Weights of a small GPT-style language model, trained from scratch on English Wikipedia.
Architecture: no biases in attention or MLP, hashed n-gram embeddings.
Training: a variant of Adam for these matrices, 822M tokens.
Each number is 200 + 40 x the weight over its row's rms, rounded and kept within 0 to 999. Layers, rows and columns count from 0. The size before them is the row's rms in percent of the matrix's.

# layer 9 MLP gate, 1024x512, rms 0.045, rows 926-997, columns 320-351
100,197,214,240,257,187,213,205,176,228,219,208,212,119,188,252,204,227,163,151,183,159,235,143,155,231,181,237,158,159,232,166,182
098,222,218,120,172,167,143,207,193,281,235,188,215,246,223,165,234,201,130,214,192,152,145,202,219,206,200,204,225,208,176,151,144
105,97,190,198,167,215,243,201,130,181,277,184,249,183,235,164,112,155,203,222,166,184,258,226,181,170,178,212,148,249,186,144,185
094,182,232,210,138,204,291,194,198,252,281,229,146,228,152,229,189,210,246,194,152,178,248,189,248,192,248,192,158,213,232,153,112
109,220,240,212,204,129,145,124,246,172,217,218,187,151,202,159,163,173,197,171,171,168,217,211,233,217,212,233,125,233,211,191,204
103,224,176,261,155,129,162,162,192,166,171,211,238,221,247,171,255,190,225,233,264,172,308,236,225,201,137,139,204,222,135,226,205
102,213,213,309,214,244,241,214,162,164,266,189,195,231,269,155,169,225,196,241,270,226,198,179,239,259,185,251,190,233,251,179,181
101,243,173,192,264,170,213,196,153,139,218,152,233,252,240,257,246,233,170,200,252,216,206,180,199,225,220,244,130,200,253,172,185
100,150,261,181,242,171,205,135,210,148,228,256,196,206,186,263,159,217,226,171,198,174,159,198,218,236,193,215,182,207,207,200,247
107,182,233,243,163,204,169,189,183,217,148,213,154,217,210,235,197,210,149,201,170,214,196,282,108,270,248,222,183,247,278,146,252
110,224,216,242,196,194,231,145,209,219,156,208,192,211,192,217,192,229,152,169,273,187,229,235,225,251,251,253,246,232,147,210,129
100,200,255,196,176,150,226,187,170,191,218,181,227,248,227,176,124,259,141,202,206,155,168,179,176,149,268,224,220,166,229,210,177
092,168,187,291,204,205,205,215,222,137,134,167,130,156,205,119,164,167,136,168,140,194,208,143,192,186,221,214,195,186,205,176,210
101,198,271,210,217,138,242,177,211,231,177,218,239,282,270,214,191,230,182,248,291,244,193,289,222,199,241,142,237,170,110,197,83
105,219,206,209,186,161,164,190,166,244,184,192,210,220,177,163,196,208,201,313,209,193,234,233,116,219,181,150,135,154,121,150,225
103,170,132,190,191,169,237,159,221,232,195,190,197,243,200,179,201,182,179,178,236,261,157,238,266,154,230,269,250,201,210,196,239
093,181,167,203,243,230,183,200,150,182,264,203,232,200,237,152,178,220,174,194,176,164,171,243,260,246,204,166,209,185,215,183,290
104,98,195,297,159,251,220,181,197,219,182,268,224,167,246,178,192,233,214,157,196,174,227,230,200,251,253,271,112,186,243,233,136
101,215,151,241,164,155,247,186,169,240,272,183,209,247,224,169,224,201,166,212,211,169,226,208,216,189,177,223,250,196,165,202,282
098,240,227,198,253,234,274,189,201,265,217,223,145,134,269,151,202,194,206,212,275,222,150,258,108,221,195,111,175,248,188,241,220
093,176,148,212,234,183,116,204,225,192,227,219,146,129,240,116,143,207,168,228,150,223,168,178,187,210,191,152,181,193,253,221,204
098,129,229,196,172,245,210,176,193,238,207,211,211,224,160,150,201,183,194,281,248,118,163,148,268,192,177,207,193,195,207,202,174
102,202,184,242,226,132,251,170,215,234,237,169,250,206,210,148,169,132,138,167,144,166,163,211,122,250,188,146,207,197,216,163,245
100,213,152,250,226,74,172,151,257,220,157,155,199,215,200,238,257,219,138,178,246,129,251,170,203,208,186,191,251,198,239,189,94
094,161,229,187,201,164,193,117,172,228,152,292,225,205,147,252,197,184,218,209,184,222,318,192,205,208,226,231,131,193,122,223,273
102,169,191,187,249,114,187,174,218,172,240,205,206,242,227,165,228,187,216,246,199,227,252,261,235,190,213,151,231,221,138,186,245
101,190,216,179,126,152,208,189,197,228,188,175,194,142,210,151,146,191,223,182,221,222,267,199,104,202,148,218,112,188,259,233,219
098,177,177,187,203,197,211,177,178,179,210,257,142,181,197,202,189,221,230,165,254,246,205,247,260,308,163,247,212,209,253,266,229
094,186,248,180,212,192,201,174,138,185,258,275,198,238,243,144,194,263,218,303,188,200,233,215,198,161,209,267,177,239,166,192,156
105,176,206,179,185,115,211,128,176,175,255,153,227,249,179,187,245,211,232,251,173,208,237,186,261,213,221,126,191,198,164,131,215
102,154,248,219,271,170,183,188,253,138,263,200,164,232,227,175,179,191,202,250,242,140,234,211,216,206,182,247,241,120,243,198,218
093,189,205,204,218,229,175,207,131,235,208,223,198,222,145,260,262,253,194,173,254,166,223,225,165,230,248,132,162,208,199,214,266
102,201,233,224,213,128,275,193,232,99,169,216,187,242,284,205,96,277,227,212,189,208,240,178,203,132,124,260,191,186,125,171,212
099,197,205,173,171,184,108,151,212,210,213,201,240,231,233,186,121,215,257,183,224,240,198,267,196,165,184,236,205,203,165,157,181
100,245,173,211,212,205,220,211,213,213,194,189,257,195,234,215,167,140,174,203,188,169,273,170,289,198,180,159,238,213,185,215,204
099,210,217,206,218,276,209,134,238,180,190,215,169,214,214,175,230,202,226,233,229,206,235,185,182,142,182,218,213,200,203,96,294
107,202,162,267,119,167,216,196,122,201,216,194,192,197,182,217,186,227,237,235,235,166,170,212,230,165,179,244,147,193,143,211,237
106,187,171,217,211,155,187,165,197,188,203,210,181,187,246,203,131,228,170,217,230,211,232,247,181,213,184,193,221,192,155,237,95
101,165,226,274,172,213,213,223,187,244,244,179,292,197,192,235,210,144,178,182,207,219,212,175,161,263,171,161,197,198,230,209,219
101,202,191,198,250,246,217,153,211,261,228,145,211,158,185,144,250,190,174,251,240,167,229,205,254,241,200,186,157,249,151,216,283
096,185,186,209,223,198,229,124,192,147,216,217,210,131,142,258,229,203,238,160,203,145,251,140,226,195,143,280,179,223,185,226,190
096,215,196,199,232,185,178,188,227,221,270,136,274,215,190,82,201,146,190,198,238,235,201,222,263,249,227,159,175,206,164,151,160
101,223,131,221,203,264,214,198,275,147,174,221,278,198,158,204,191,276,173,230,146,192,243,184,254,265,168,224,238,203,232,288,229
100,235,168,202,236,181,148,190,172,220,149,124,179,142,196,149,250,167,231,173,146,167,228,183,233,232,222,225,231,211,169,251,195
102,243,261,144,258,193,164,163,170,245,254,170,226,235,239,166,110,128,164,101,199,198,181,201,150,208,130,177,207,215,212,169,192
100,254,183,191,279,185,201,179,186,153,201,164,174,200,179,250,225,151,281,206,193,194,236,200,234,222,209,213,136,231,243,228,247
088,151,276,255,222,193,216,249,183,234,182,235,263,202,268,195,214,217,152,161,177,147,226,239,216,147,256,247,193,170,261,149,162
091,144,199,189,212,229,216,209,222,200,220,239,246,194,189,181,218,226,103,119,229,224,124,198,147,175,236,177,190,157,137,236,225
104,115,198,235,231,98,198,193,266,170,168,184,179,257,281,243,161,221,199,225,265,144,134,183,238,158,288,192,263,239,124,268,248
093,161,241,182,229,234,199,186,141,154,168,235,158,219,194,170,236,127,204,62,273,154,162,177,159,225,174,209,99,191,176,168,159
102,198,206,121,202,222,230,205,194,184,224,230,243,199,235,185,181,220,242,204,159,236,194,220,263,201,204,242,208,151,159,133,146
100,123,175,226,161,238,176,203,164,194,250,274,238,234,214,228,230,199,248,158,130,194,229,195,84,163,174,192,297,157,207,195,222
101,177,142,191,245,175,195,224,234,215,249,192,247,242,227,222,241,185,175,225,168,211,187,253,163,202,191,196,238,206,175,90,248
093,270,230,116,187,218,161,201,132,205,226,165,204,276,191,206,207,215,125,252,167,233,270,204,204,195,249,247,195,190,166,152,142
106,254,201,209,219,180,218,173,145,201,232,276,177,214,253,217,268,185,228,246,180,167,174,188,155,198,117,219,143,251,192,260,156
104,274,216,250,217,191,139,198,221,251,197,190,250,259,249,210,154,237,198,269,154,149,216,305,246,222,243,206,230,188,214,200,215
105,200,152,215,203,170,229,169,231,214,217,218,151,176,207,231,223,261,208,170,198,221,212,235,188,169,208,206,257,158,132,219,143
103,135,196,175,155,173,267,221,254,208,171,168,159,141,222,235,143,159,180,216,173,238,212,194,188,278,188,227,245,200,245,86,169
090,205,205,188,246,204,170,216,218,156,140,203,152,230,243,147,123,201,197,249,163,219,240,203,174,269,273,248,172,242,282,170,157
097,227,200,232,308,123,175,214,160,186,242,117,254,251,168,127,223,164,235,236,231,176,216,204,227,245,175,153,184,229,206,208,260
099,130,236,101,179,193,207,194,273,252,202,169,170,216,149,204,271,205,226,230,227,177,247,199,193,194,184,196,210,193,172,188,182
108,127,213,147,217,118,207,203,187,178,196,177,172,215,252,200,194,230,259,266,288,184,186,210,176,204,214,236,212,206,114,136,252
098,194,175,176,180,179,174,193,182,212,219,191,187,145,192,126,242,194,213,254,167,258,160,171,232,283,140,220,142,169,243,227,214
100,192,172,284,190,231,200,181,180,253,229,240,268,164,180,188,196,147,135,191,190,132,227,245,304,221,205,219,236,163,264,224,176
095,236,191,257,148,179,152,208,199,237,222,158,187,245,170,197,151,213,242,215,131,224,175,154,137,196,211,224,245,209,231,180,228
100,233,300,159,257,216,256,178,193,159,168,176,200,255,245,186,211,149,163,149,194,193,232,206,268,191,130,195,241,139,109,236,257
094,167,163,218,201,210,222,220,177,219,253,267,216,195,171,186,198,170,136,195,188,245,142,156,169,192,245,219,246,163,204,231,197
096,205,203,277,230,245,193,184,204,229,184,150,199,193,160,154,81,263,253,212,198,226,169,183,287,212,276,315,139,181,225,189,195
094,248,279,251,184,220,183,184,194,189,132,184,151,189,124,260,232,207,213,188,118,143,270,177,138,178,241,169,173,203,186,250,224
111,174,201,211,211,155,284,175,167,150,236,222,204,183,219,173,278,163,197,154,184,186,198,226,188,177,228,274,251,233,216,146,141
095,169,246,214,180,208,179,231,258,270,138,192,219,172,235,188,217,156,143,185,156,181,158,189,273,217,212,211,128,194,180,183,192
097,159,195,215,122,211,218,142,223,244,143,185,221,226,235,189,148,222,177,198,196,241,140,247,227,209,251,199,197,252,153,182,231
# layer 9 MLP up, 1024x512, rms 0.0445, rows 926-996, columns 320-351
101,187,187,208,282,164,225,233,204,190,208,200,223,241,223,255,204,189,221,242,239,217,283,224,207,198,150,180,201,123,266,212,247
103,201,213,105,247,172,194,217,216,241,239,147,220,205,206,183,223,180,198,158,154,136,160,163,202,204,161,103,232,205,183,189,214
103,243,184,278,208,222,164,163,170,210,184,184,263,144,238,206,259,176,222,180,240,160,193,136,215,211,236,201,187,188,173,144,92
093,202,168,117,236,205,166,168,213,266,244,210,215,232,208,247,276,253,176,234,160,204,243,167,196,182,214,224,204,199,220,220,248
104,191,196,227,180,229,196,216,273,227,199,153,205,237,239,235,192,286,131,221,203,144,125,218,267,173,143,218,224,226,228,190,217
105,177,249,227,192,249,156,193,164,265,249,190,164,175,177,194,208,256,231,233,216,199,195,193,202,209,225,269,186,153,343,226,165
099,257,167,193,207,249,213,199,157,189,161,215,207,280,196,203,197,170,198,205,208,90,182,185,164,154,292,125,177,184,151,232,196
099,209,232,242,221,136,189,190,260,167,175,157,238,217,177,247,214,203,111,201,229,271,163,206,245,257,211,165,194,264,163,186,116
102,147,156,185,232,127,178,213,180,211,194,115,195,276,152,189,211,140,179,213,166,184,205,213,157,209,127,287,201,174,139,277,223
105,192,176,176,221,181,228,209,223,220,165,148,201,238,198,181,173,104,150,190,213,215,109,170,221,158,205,123,225,239,129,234,207
110,148,206,198,194,266,266,176,175,208,165,179,274,191,219,188,264,205,173,212,245,154,268,237,193,147,176,220,199,159,220,182,245
102,171,126,155,222,184,216,148,181,171,154,139,241,183,132,141,167,231,256,200,142,137,125,159,129,239,199,205,189,166,204,221,236
093,247,211,161,220,179,165,219,212,181,184,164,127,152,204,188,191,237,223,162,187,217,255,195,140,167,218,184,226,203,160,160,183
094,205,191,188,139,172,186,238,209,192,220,244,208,201,154,175,211,172,220,155,152,178,186,195,184,207,255,225,164,155,160,165,234
102,158,175,217,287,211,183,223,147,156,212,172,214,183,172,224,184,235,199,196,226,179,154,263,219,263,224,159,251,244,171,183,187
098,234,274,240,217,172,232,234,173,261,200,192,143,162,115,156,211,210,250,191,328,170,151,241,257,162,187,157,182,155,210,295,161
094,211,201,164,188,148,197,211,213,169,198,217,175,204,178,135,270,175,155,201,307,238,158,218,210,253,186,114,246,282,200,222,98
102,212,261,249,153,143,175,154,202,256,186,270,239,220,162,220,158,186,196,221,233,102,195,187,185,176,219,150,223,273,208,200,197
102,235,233,212,217,170,165,206,273,145,95,248,159,186,279,172,173,240,207,153,238,239,155,190,130,228,223,249,199,166,252,228,106
104,245,172,206,180,212,196,203,108,224,144,225,233,228,205,222,149,209,258,183,186,237,273,171,241,210,229,242,216,211,184,164,180
097,194,226,74,214,183,184,214,269,190,183,133,209,197,197,186,173,188,186,193,162,189,184,208,175,158,187,220,272,226,164,128,113
099,238,143,285,192,127,221,209,143,189,191,222,211,193,210,155,188,215,173,100,258,181,160,264,185,156,201,249,153,226,276,229,138
099,205,279,252,192,231,189,195,273,261,139,176,243,275,148,168,240,187,162,194,213,220,207,136,175,181,226,188,206,183,190,231,187
099,238,213,138,238,243,260,205,197,224,171,150,189,269,291,157,143,281,249,268,159,196,284,143,228,207,161,202,140,280,201,231,224
099,206,212,251,183,170,191,126,215,265,148,150,191,69,167,177,230,216,203,161,232,280,188,180,217,189,218,232,181,186,136,144,191
100,252,146,150,115,218,225,163,256,149,181,219,155,188,220,251,266,240,226,237,274,100,250,186,208,209,179,211,110,216,209,228,159
098,145,162,145,150,116,196,197,219,254,286,212,165,196,161,240,261,251,216,194,255,147,209,220,180,255,220,208,236,286,214,178,130
101,219,216,193,218,207,155,177,247,193,180,266,232,285,262,227,242,194,194,119,205,160,198,195,170,96,212,116,242,174,224,219,158
096,195,152,97,199,153,267,133,246,221,227,165,198,207,273,233,310,148,163,236,241,197,207,214,238,129,152,203,196,165,181,145,162
097,240,141,126,253,273,238,248,251,167,211,182,243,266,135,220,173,241,200,209,162,202,220,200,112,233,109,194,128,143,213,264,191
100,246,184,128,226,243,214,183,168,235,142,114,222,220,199,235,128,186,206,200,203,158,183,183,195,193,184,185,183,165,167,218,140
098,214,222,188,141,140,162,207,245,195,223,182,195,172,225,124,165,211,196,187,249,173,142,235,233,225,225,233,191,177,135,232,217
099,204,209,213,280,157,170,211,164,254,136,191,240,122,210,221,266,194,115,195,272,168,232,173,161,234,189,243,243,216,167,169,221
097,178,180,186,240,256,238,191,133,160,183,133,145,163,181,243,246,204,174,176,207,142,163,188,145,216,237,150,152,168,99,269,193
096,181,227,157,238,178,231,232,189,230,259,269,322,251,209,218,151,199,109,260,203,261,227,213,186,162,251,257,249,185,167,124,181
099,165,209,227,184,129,183,167,247,139,198,174,204,198,90,158,162,141,217,163,230,181,188,130,230,212,159,227,179,215,249,220,206
101,140,174,209,149,253,254,242,230,171,234,152,251,207,203,190,237,200,233,225,217,246,316,218,209,186,154,206,175,243,144,194,181
105,123,206,219,221,113,240,188,287,202,207,191,170,246,221,293,185,244,249,144,184,238,185,236,259,221,146,264,197,173,147,230,192
101,129,183,152,189,185,201,190,179,196,182,202,173,188,184,196,206,259,225,177,183,164,129,218,186,159,245,166,261,186,236,235,147
098,168,213,200,232,165,209,230,287,243,188,204,201,197,249,217,154,211,166,190,188,250,203,210,74,200,194,291,198,219,294,167,229
096,133,217,224,216,195,213,198,170,244,227,167,260,217,180,224,182,92,221,214,218,156,227,224,150,221,147,208,199,187,139,233,219
095,226,236,241,245,228,207,147,230,171,213,174,230,194,220,213,158,201,178,255,242,192,205,232,138,205,163,121,100,259,199,136,222
102,164,182,198,168,190,262,185,213,223,153,231,225,188,202,295,210,172,95,234,138,179,222,232,236,185,151,193,198,204,156,188,175
100,246,203,263,186,204,178,216,130,102,172,192,197,211,145,204,212,164,161,167,236,240,258,202,216,213,209,195,156,211,193,209,274
098,223,232,234,166,103,222,188,186,164,185,109,234,218,176,191,140,244,216,225,136,252,187,266,153,222,155,170,217,246,168,139,261
101,157,208,224,153,212,202,240,211,261,136,165,202,178,211,147,250,221,227,218,197,188,174,166,228,266,201,204,152,223,188,186,226
092,190,206,173,144,190,175,215,226,220,236,258,214,203,180,189,129,249,196,205,168,210,210,174,265,175,205,271,107,275,201,212,205
095,173,215,163,211,212,206,270,272,213,243,227,250,122,187,149,235,143,202,178,154,245,122,141,190,271,157,171,223,171,169,192,143
103,194,247,224,216,192,258,195,146,170,266,204,180,155,154,143,210,221,206,165,168,211,122,207,274,192,180,189,183,191,197,227,193
100,214,187,225,112,146,116,207,249,264,256,192,312,200,201,161,187,242,192,237,196,174,221,177,196,176,209,205,244,216,140,203,151
101,227,135,192,236,188,175,183,228,174,235,324,205,191,217,233,218,145,234,165,216,246,154,220,241,205,171,231,228,181,237,230,219
097,160,190,161,226,295,199,223,159,170,183,200,224,231,161,172,196,191,269,204,180,128,206,245,252,240,186,113,212,148,216,193,192
100,190,126,245,196,163,169,190,235,183,186,179,265,255,216,265,237,119,224,263,157,150,219,276,194,190,135,188,219,229,155,202,249
093,173,177,225,126,302,233,196,158,240,194,202,242,102,218,202,194,131,170,230,233,200,224,234,200,188,170,189,177,220,196,255,162
107,191,222,218,193,155,168,193,153,198,145,279,202,235,254,205,231,180,225,252,204,205,142,194,168,206,156,211,237,238,184,176,136
102,197,250,148,236,198,226,219,248,180,151,215,248,254,243,280,280,231,220,208,231,189,220,199,230,236,234,188,214,127,194,156,206
104,190,209,219,171,150,224,226,218,240,165,222,156,188,212,212,229,225,206,224,230,188,187,203,235,227,181,113,235,159,186,188,212
100,246,179,195,265,212,275,182,128,208,223,222,210,170,213,202,193,96,186,116,259,206,163,229,210,152,184,151,148,148,224,159,128
091,201,209,175,153,205,198,160,223,249,259,157,154,208,199,185,133,265,168,249,158,164,237,216,195,238,262,234,216,234,244,201,184
092,247,218,152,227,151,279,227,182,104,159,170,147,204,230,211,151,233,171,160,199,171,221,200,136,236,244,209,166,153,232,227,240
098,285,216,214,110,203,179,174,211,138,237,165,221,157,111,127,150,137,215,209,178,178,231,161,219,178,203,182,231,278,199,124,184
103,136,176,107,236,155,191,203,200,157,247,196,194,204,156,169,263,201,213,201,98,131,213,146,230,222,164,204,160,176,234,199,196
092,84,237,188,253,193,269,218,228,167,232,205,291,193,217,252,222,222,205,192,202,198,191,210,143,177,237,278,168,233,252,177,309
097,265,209,166,182,199,272,196,133,163,275,170,155,214,222,168,281,230,201,204,116,224,218,286,197,226,231,243,216,158,164,215,229
092,174,93,238,197,213,173,198,107,214,316,219,245,144,211,186,190,177,202,241,184,276,180,182,235,206,144,240,287,283,157,189,135
098,233,230,222,203,214,229,210,137,190,156,176,174,180,171,203,163,326,150,137,216,222,207,222,196,211,245,227,237,211,262,156,363
093,146,171,270,200,203,189,173,225,166,168,120,203,235,173,262,204,185,209,233,230,191,177,231,264,150,216,194,132,183,120,132,242
095,222,193,202,264,122,208,205,199,224,238,224,183,203,199,200,196,204,214,213,170,150,205,180,192,218,197,263,153,276,252,245,199
093,208,208,217,199,200,190,226,176,236,173,207,214,190,203,271,222,237,203,260,172,179,157,163,116,212,204,229,188,181,205,169,210
105,149,186,220,247,226,157,203,235,160,154,127,180,197,151,165,205,214,142,190,227,196,213,192,153,189,181,122,200,192,263,244,152
092,200,195,178,227,273,180,253,216,200,281,161,159,179,181,129,163,186,167,221,138,218,166,144,191,227,209,246,232,220,167,222,168
# layer 9 MLP down (transposed), 1024x512, rms 0.0394, rows 926-996, columns 320-351
100,256,204,125,216,207,152,214,198,194,230,177,107,296,201,159,178,189,148,184,262,238,101,264,179,209,240,252,188,170,195,182,189
097,164,173,191,172,165,259,193,215,193,296,167,187,173,187,187,207,200,142,182,160,204,188,136,222,170,186,204,251,181,252,242,199
106,222,176,233,180,181,159,170,159,213,201,244,203,189,262,167,200,173,185,195,194,154,244,251,110,251,138,213,226,252,196,206,139
092,190,275,154,208,192,215,156,211,135,311,181,151,159,154,212,227,276,206,134,213,151,171,158,243,146,265,214,180,226,215,181,172
109,163,181,138,197,248,223,226,278,98,228,201,218,142,263,144,241,199,140,176,237,204,174,182,200,174,204,228,143,191,142,185,187
105,241,243,189,166,198,190,209,238,223,259,204,210,213,252,186,164,134,144,196,227,233,158,241,233,260,222,302,184,224,273,182,147
103,245,108,201,192,229,195,173,238,222,209,223,191,237,193,158,195,237,185,200,135,276,256,219,167,206,224,181,220,191,208,261,217
100,277,214,195,292,161,208,262,169,260,170,251,205,195,202,280,236,248,125,287,207,243,150,145,227,201,173,179,189,150,198,143,236
103,174,179,174,282,169,287,198,194,223,194,206,238,177,220,193,168,155,214,223,225,193,195,159,204,229,191,144,245,202,198,231,195
102,307,126,186,218,217,196,217,222,221,188,218,177,112,213,244,227,197,188,151,249,180,239,197,216,158,204,212,201,177,157,174,175
110,129,199,131,98,243,181,207,256,176,212,227,198,231,238,227,191,197,123,255,223,140,165,152,201,212,219,206,247,207,177,184,192
101,189,201,193,161,202,236,198,213,230,217,221,157,192,144,211,184,239,244,226,162,134,164,160,164,195,272,134,276,103,190,184,228
095,221,191,117,228,207,121,339,154,230,219,190,218,250,181,229,247,339,268,125,237,211,250,249,158,219,145,158,291,222,201,227,210
092,165,235,187,207,197,175,241,192,183,157,241,197,218,227,175,226,178,153,236,248,160,131,276,231,218,156,169,178,196,180,208,174
104,165,202,195,168,196,211,165,151,161,159,226,106,170,211,149,154,220,288,189,229,247,170,234,199,165,214,221,164,235,185,158,169
100,225,204,182,214,152,214,179,165,141,134,235,148,167,184,298,233,209,236,311,361,194,169,233,221,127,156,176,196,210,217,250,246
098,174,184,201,215,279,199,190,220,147,191,208,218,159,210,269,189,174,130,168,287,278,266,247,176,224,175,172,192,218,137,198,248
104,192,216,210,251,199,144,177,129,213,236,212,198,216,173,219,168,223,164,245,229,261,152,253,224,230,243,127,300,164,229,211,185
107,200,151,316,169,256,283,236,207,142,129,191,219,180,181,191,175,177,289,260,180,229,221,159,245,350,177,152,190,203,281,196,199
108,217,177,170,181,165,232,213,226,218,176,150,214,277,205,212,199,242,198,167,151,215,287,213,230,202,218,192,197,201,227,173,125
099,228,178,158,243,200,184,253,168,142,120,223,269,208,187,261,186,172,248,193,169,302,191,152,170,133,221,221,204,166,239,187,207
098,246,227,225,185,250,243,203,237,255,185,212,173,155,236,215,211,130,325,265,231,221,144,161,166,192,192,160,143,184,203,151,248
103,186,214,215,164,226,243,205,208,125,141,163,219,230,222,205,162,217,220,196,219,183,213,252,178,116,223,130,232,140,189,233,144
099,204,210,170,131,250,256,205,230,190,232,199,227,207,231,206,138,217,228,145,152,217,284,270,193,147,251,182,230,284,204,208,120
092,231,179,192,197,206,211,307,180,165,195,108,208,213,223,226,184,235,271,144,161,150,153,134,177,178,199,162,271,266,247,221,177
100,181,215,179,155,209,168,165,202,208,239,246,240,133,211,155,242,196,212,242,206,196,188,208,220,238,275,216,170,200,144,169,158
099,252,181,244,187,139,139,264,174,218,203,274,257,190,196,167,240,177,218,229,206,184,245,224,190,160,207,142,191,160,230,199,221
092,203,159,138,194,144,130,162,263,248,224,219,243,240,258,171,191,194,183,200,195,188,217,160,226,157,237,229,218,205,257,176,151
100,185,157,195,182,146,266,213,252,245,178,200,249,128,211,203,129,199,181,269,217,176,212,195,206,187,264,210,198,221,142,195,180
099,248,196,146,173,259,217,216,175,269,173,132,256,177,231,123,202,299,240,221,229,237,286,129,126,255,98,279,229,204,185,151,176
100,239,186,331,160,170,199,208,216,203,176,169,148,193,176,214,168,200,244,149,149,202,192,251,205,208,149,202,258,156,152,150,228
091,165,266,224,171,119,158,195,114,237,194,183,227,227,160,211,247,205,154,231,220,209,176,276,244,227,229,156,181,233,177,239,165
101,156,228,141,257,196,208,209,188,184,231,185,213,204,230,253,232,191,147,212,232,195,208,206,122,211,186,205,196,214,139,242,245
092,180,194,211,224,231,160,197,156,209,189,224,161,195,211,212,230,275,173,221,241,228,203,219,293,252,170,171,167,134,200,252,195
099,236,248,208,144,216,192,161,240,210,191,174,176,165,192,162,209,251,195,177,236,163,187,151,129,200,120,172,213,180,212,235,160
099,202,179,173,180,167,146,225,255,172,198,216,185,185,160,213,204,127,185,201,273,165,129,189,206,168,200,186,235,214,225,212,189
104,214,219,224,182,239,241,199,210,262,212,135,261,235,254,240,211,178,224,138,158,178,263,265,162,219,189,167,179,206,178,208,183
101,111,142,154,232,218,213,222,190,140,241,184,128,224,179,260,222,243,254,315,220,190,226,170,171,245,227,142,248,203,203,259,274
083,202,219,282,200,232,228,66,256,236,209,146,237,244,205,235,192,149,210,208,220,249,176,217,195,323,178,181,202,210,195,190,185
101,203,229,177,215,204,180,228,274,197,220,253,169,216,266,212,221,211,195,164,105,173,208,178,212,303,194,285,242,247,213,129,264
096,181,182,215,194,244,219,219,214,219,250,218,231,219,289,282,273,125,218,147,158,178,218,238,185,234,135,144,136,119,197,185,223
095,239,194,221,222,171,221,273,185,218,277,253,167,170,158,217,147,189,209,155,147,220,203,199,226,238,268,143,231,182,243,207,220
103,190,198,131,246,183,109,210,216,232,206,197,238,135,212,159,220,173,191,232,219,214,135,164,202,279,194,305,294,199,251,239,230
101,249,292,245,192,237,200,200,220,191,186,233,213,183,225,164,216,203,175,184,213,246,241,249,139,232,214,199,231,240,202,196,147
101,215,203,213,266,171,225,166,179,171,178,187,201,249,168,134,142,141,201,221,183,205,165,234,205,221,209,242,185,136,176,160,178
102,165,208,195,222,221,285,186,199,163,183,157,219,183,236,214,177,186,143,165,201,241,250,220,201,113,196,159,198,214,155,164,145
094,199,200,209,211,211,198,245,202,202,176,220,239,153,265,203,264,167,168,116,112,157,229,166,258,157,265,220,243,165,202,186,180
095,260,206,205,223,183,212,158,231,206,172,145,255,238,196,195,132,157,194,169,152,163,170,232,157,240,247,220,219,253,247,152,245
100,213,226,311,238,226,213,182,272,248,257,175,161,176,157,211,256,176,118,221,185,197,251,245,232,278,185,130,160,187,146,206,183
098,184,163,142,195,248,141,132,288,168,222,192,251,241,165,174,179,169,204,160,181,203,270,253,205,225,231,208,130,168,204,224,117
100,207,191,265,140,139,235,236,183,242,194,214,229,255,251,222,181,210,234,204,186,118,222,228,207,200,231,169,204,240,125,181,243
099,168,174,231,216,263,202,281,130,162,177,186,183,169,103,276,138,183,224,152,253,224,241,254,147,203,94,194,185,171,187,238,282
087,194,223,233,169,312,224,290,141,245,164,181,156,148,192,161,198,157,176,139,222,201,214,123,235,225,257,204,217,190,248,240,163
097,143,174,183,177,223,248,174,156,177,161,203,196,249,211,245,211,239,212,212,224,169,200,145,194,179,230,158,200,186,214,214,179
101,215,211,212,233,201,214,236,224,216,241,244,161,201,194,210,180,173,286,236,126,207,253,162,207,221,228,168,150,192,202,185,143
104,86,214,216,221,163,170,213,217,225,136,221,88,225,236,165,172,234,189,214,242,174,233,214,251,176,224,136,176,220,181,216,104
109,225,248,165,214,215,162,189,222,270,260,212,223,173,206,224,170,195,219,187,271,209,237,254,200,159,214,234,143,202,128,148,158
105,175,134,171,132,219,194,184,209,155,120,253,181,109,253,254,205,266,164,244,222,224,198,198,180,151,242,252,273,171,239,192,188
094,220,203,202,190,246,225,204,173,157,205,225,140,229,230,250,217,124,176,185,155,255,216,140,166,276,222,183,152,261,291,124,188
099,238,228,220,229,158,155,170,173,238,250,185,171,198,163,61,242,175,145,215,200,217,153,203,215,214,240,170,284,201,236,239,156
101,214,275,228,172,198,173,162,167,193,201,205,161,151,152,245,218,168,220,226,265,237,191,234,139,150,217,259,278,224,184,225,151
104,155,269,186,235,178,229,236,168,182,258,213,186,232,249,190,132,186,178,179,145,225,213,217,211,260,172,219,221,168,202,176,201
089,185,170,204,170,234,127,183,222,252,209,192,242,218,184,90,113,234,226,244,227,183,226,204,182,221,180,175,179,176,151,242,95
101,264,219,158,169,134,222,181,247,154,187,221,311,216,268,209,208,205,240,212,267,198,212,182,202,208,204,183,231,186,158,179,160
095,216,241,171,162,177,185,182,238,193,165,185,247,184,207,276,232,260,143,207,217,167,208,178,282,178,249,176,162,118,174,181,236
099,247,269,224,176,198,193,165,272,202,189,222,194,164,210,250,276,205,228,176,200,223,244,240,238,212,104,282,199,232,228,121,184
083,242,220,170,248,200,158,215,240,200,198,279,179,167,190,112,164,254,170,169,180,230,194,249,170,193,182,170,226,278,211,222,177
099,179,174,285,298,170,226,218,261,206,130,115,150,190,185,254,185,164,186,245,180,191,124,129,255,204,204,223,176,235,214,188,198
095,216,145,157,219,133,233,205,290,206,172,239,235,235,234,220,203,157,187,224,271,236,220,200,241,263,167,88,247,255,156,196,169
105,105,244,259,164,275,220,204,234,237,236,137,190,202,232,187,143,195,229,208,218,237,166,182,207,253,193,189,195,220,243,229,226
091,227,195,218,246,234,194,315,203,121,142,121,304,263,171,186,171,242,166,196,183,189,221,172,211,237,249,192,186,237,236,199,250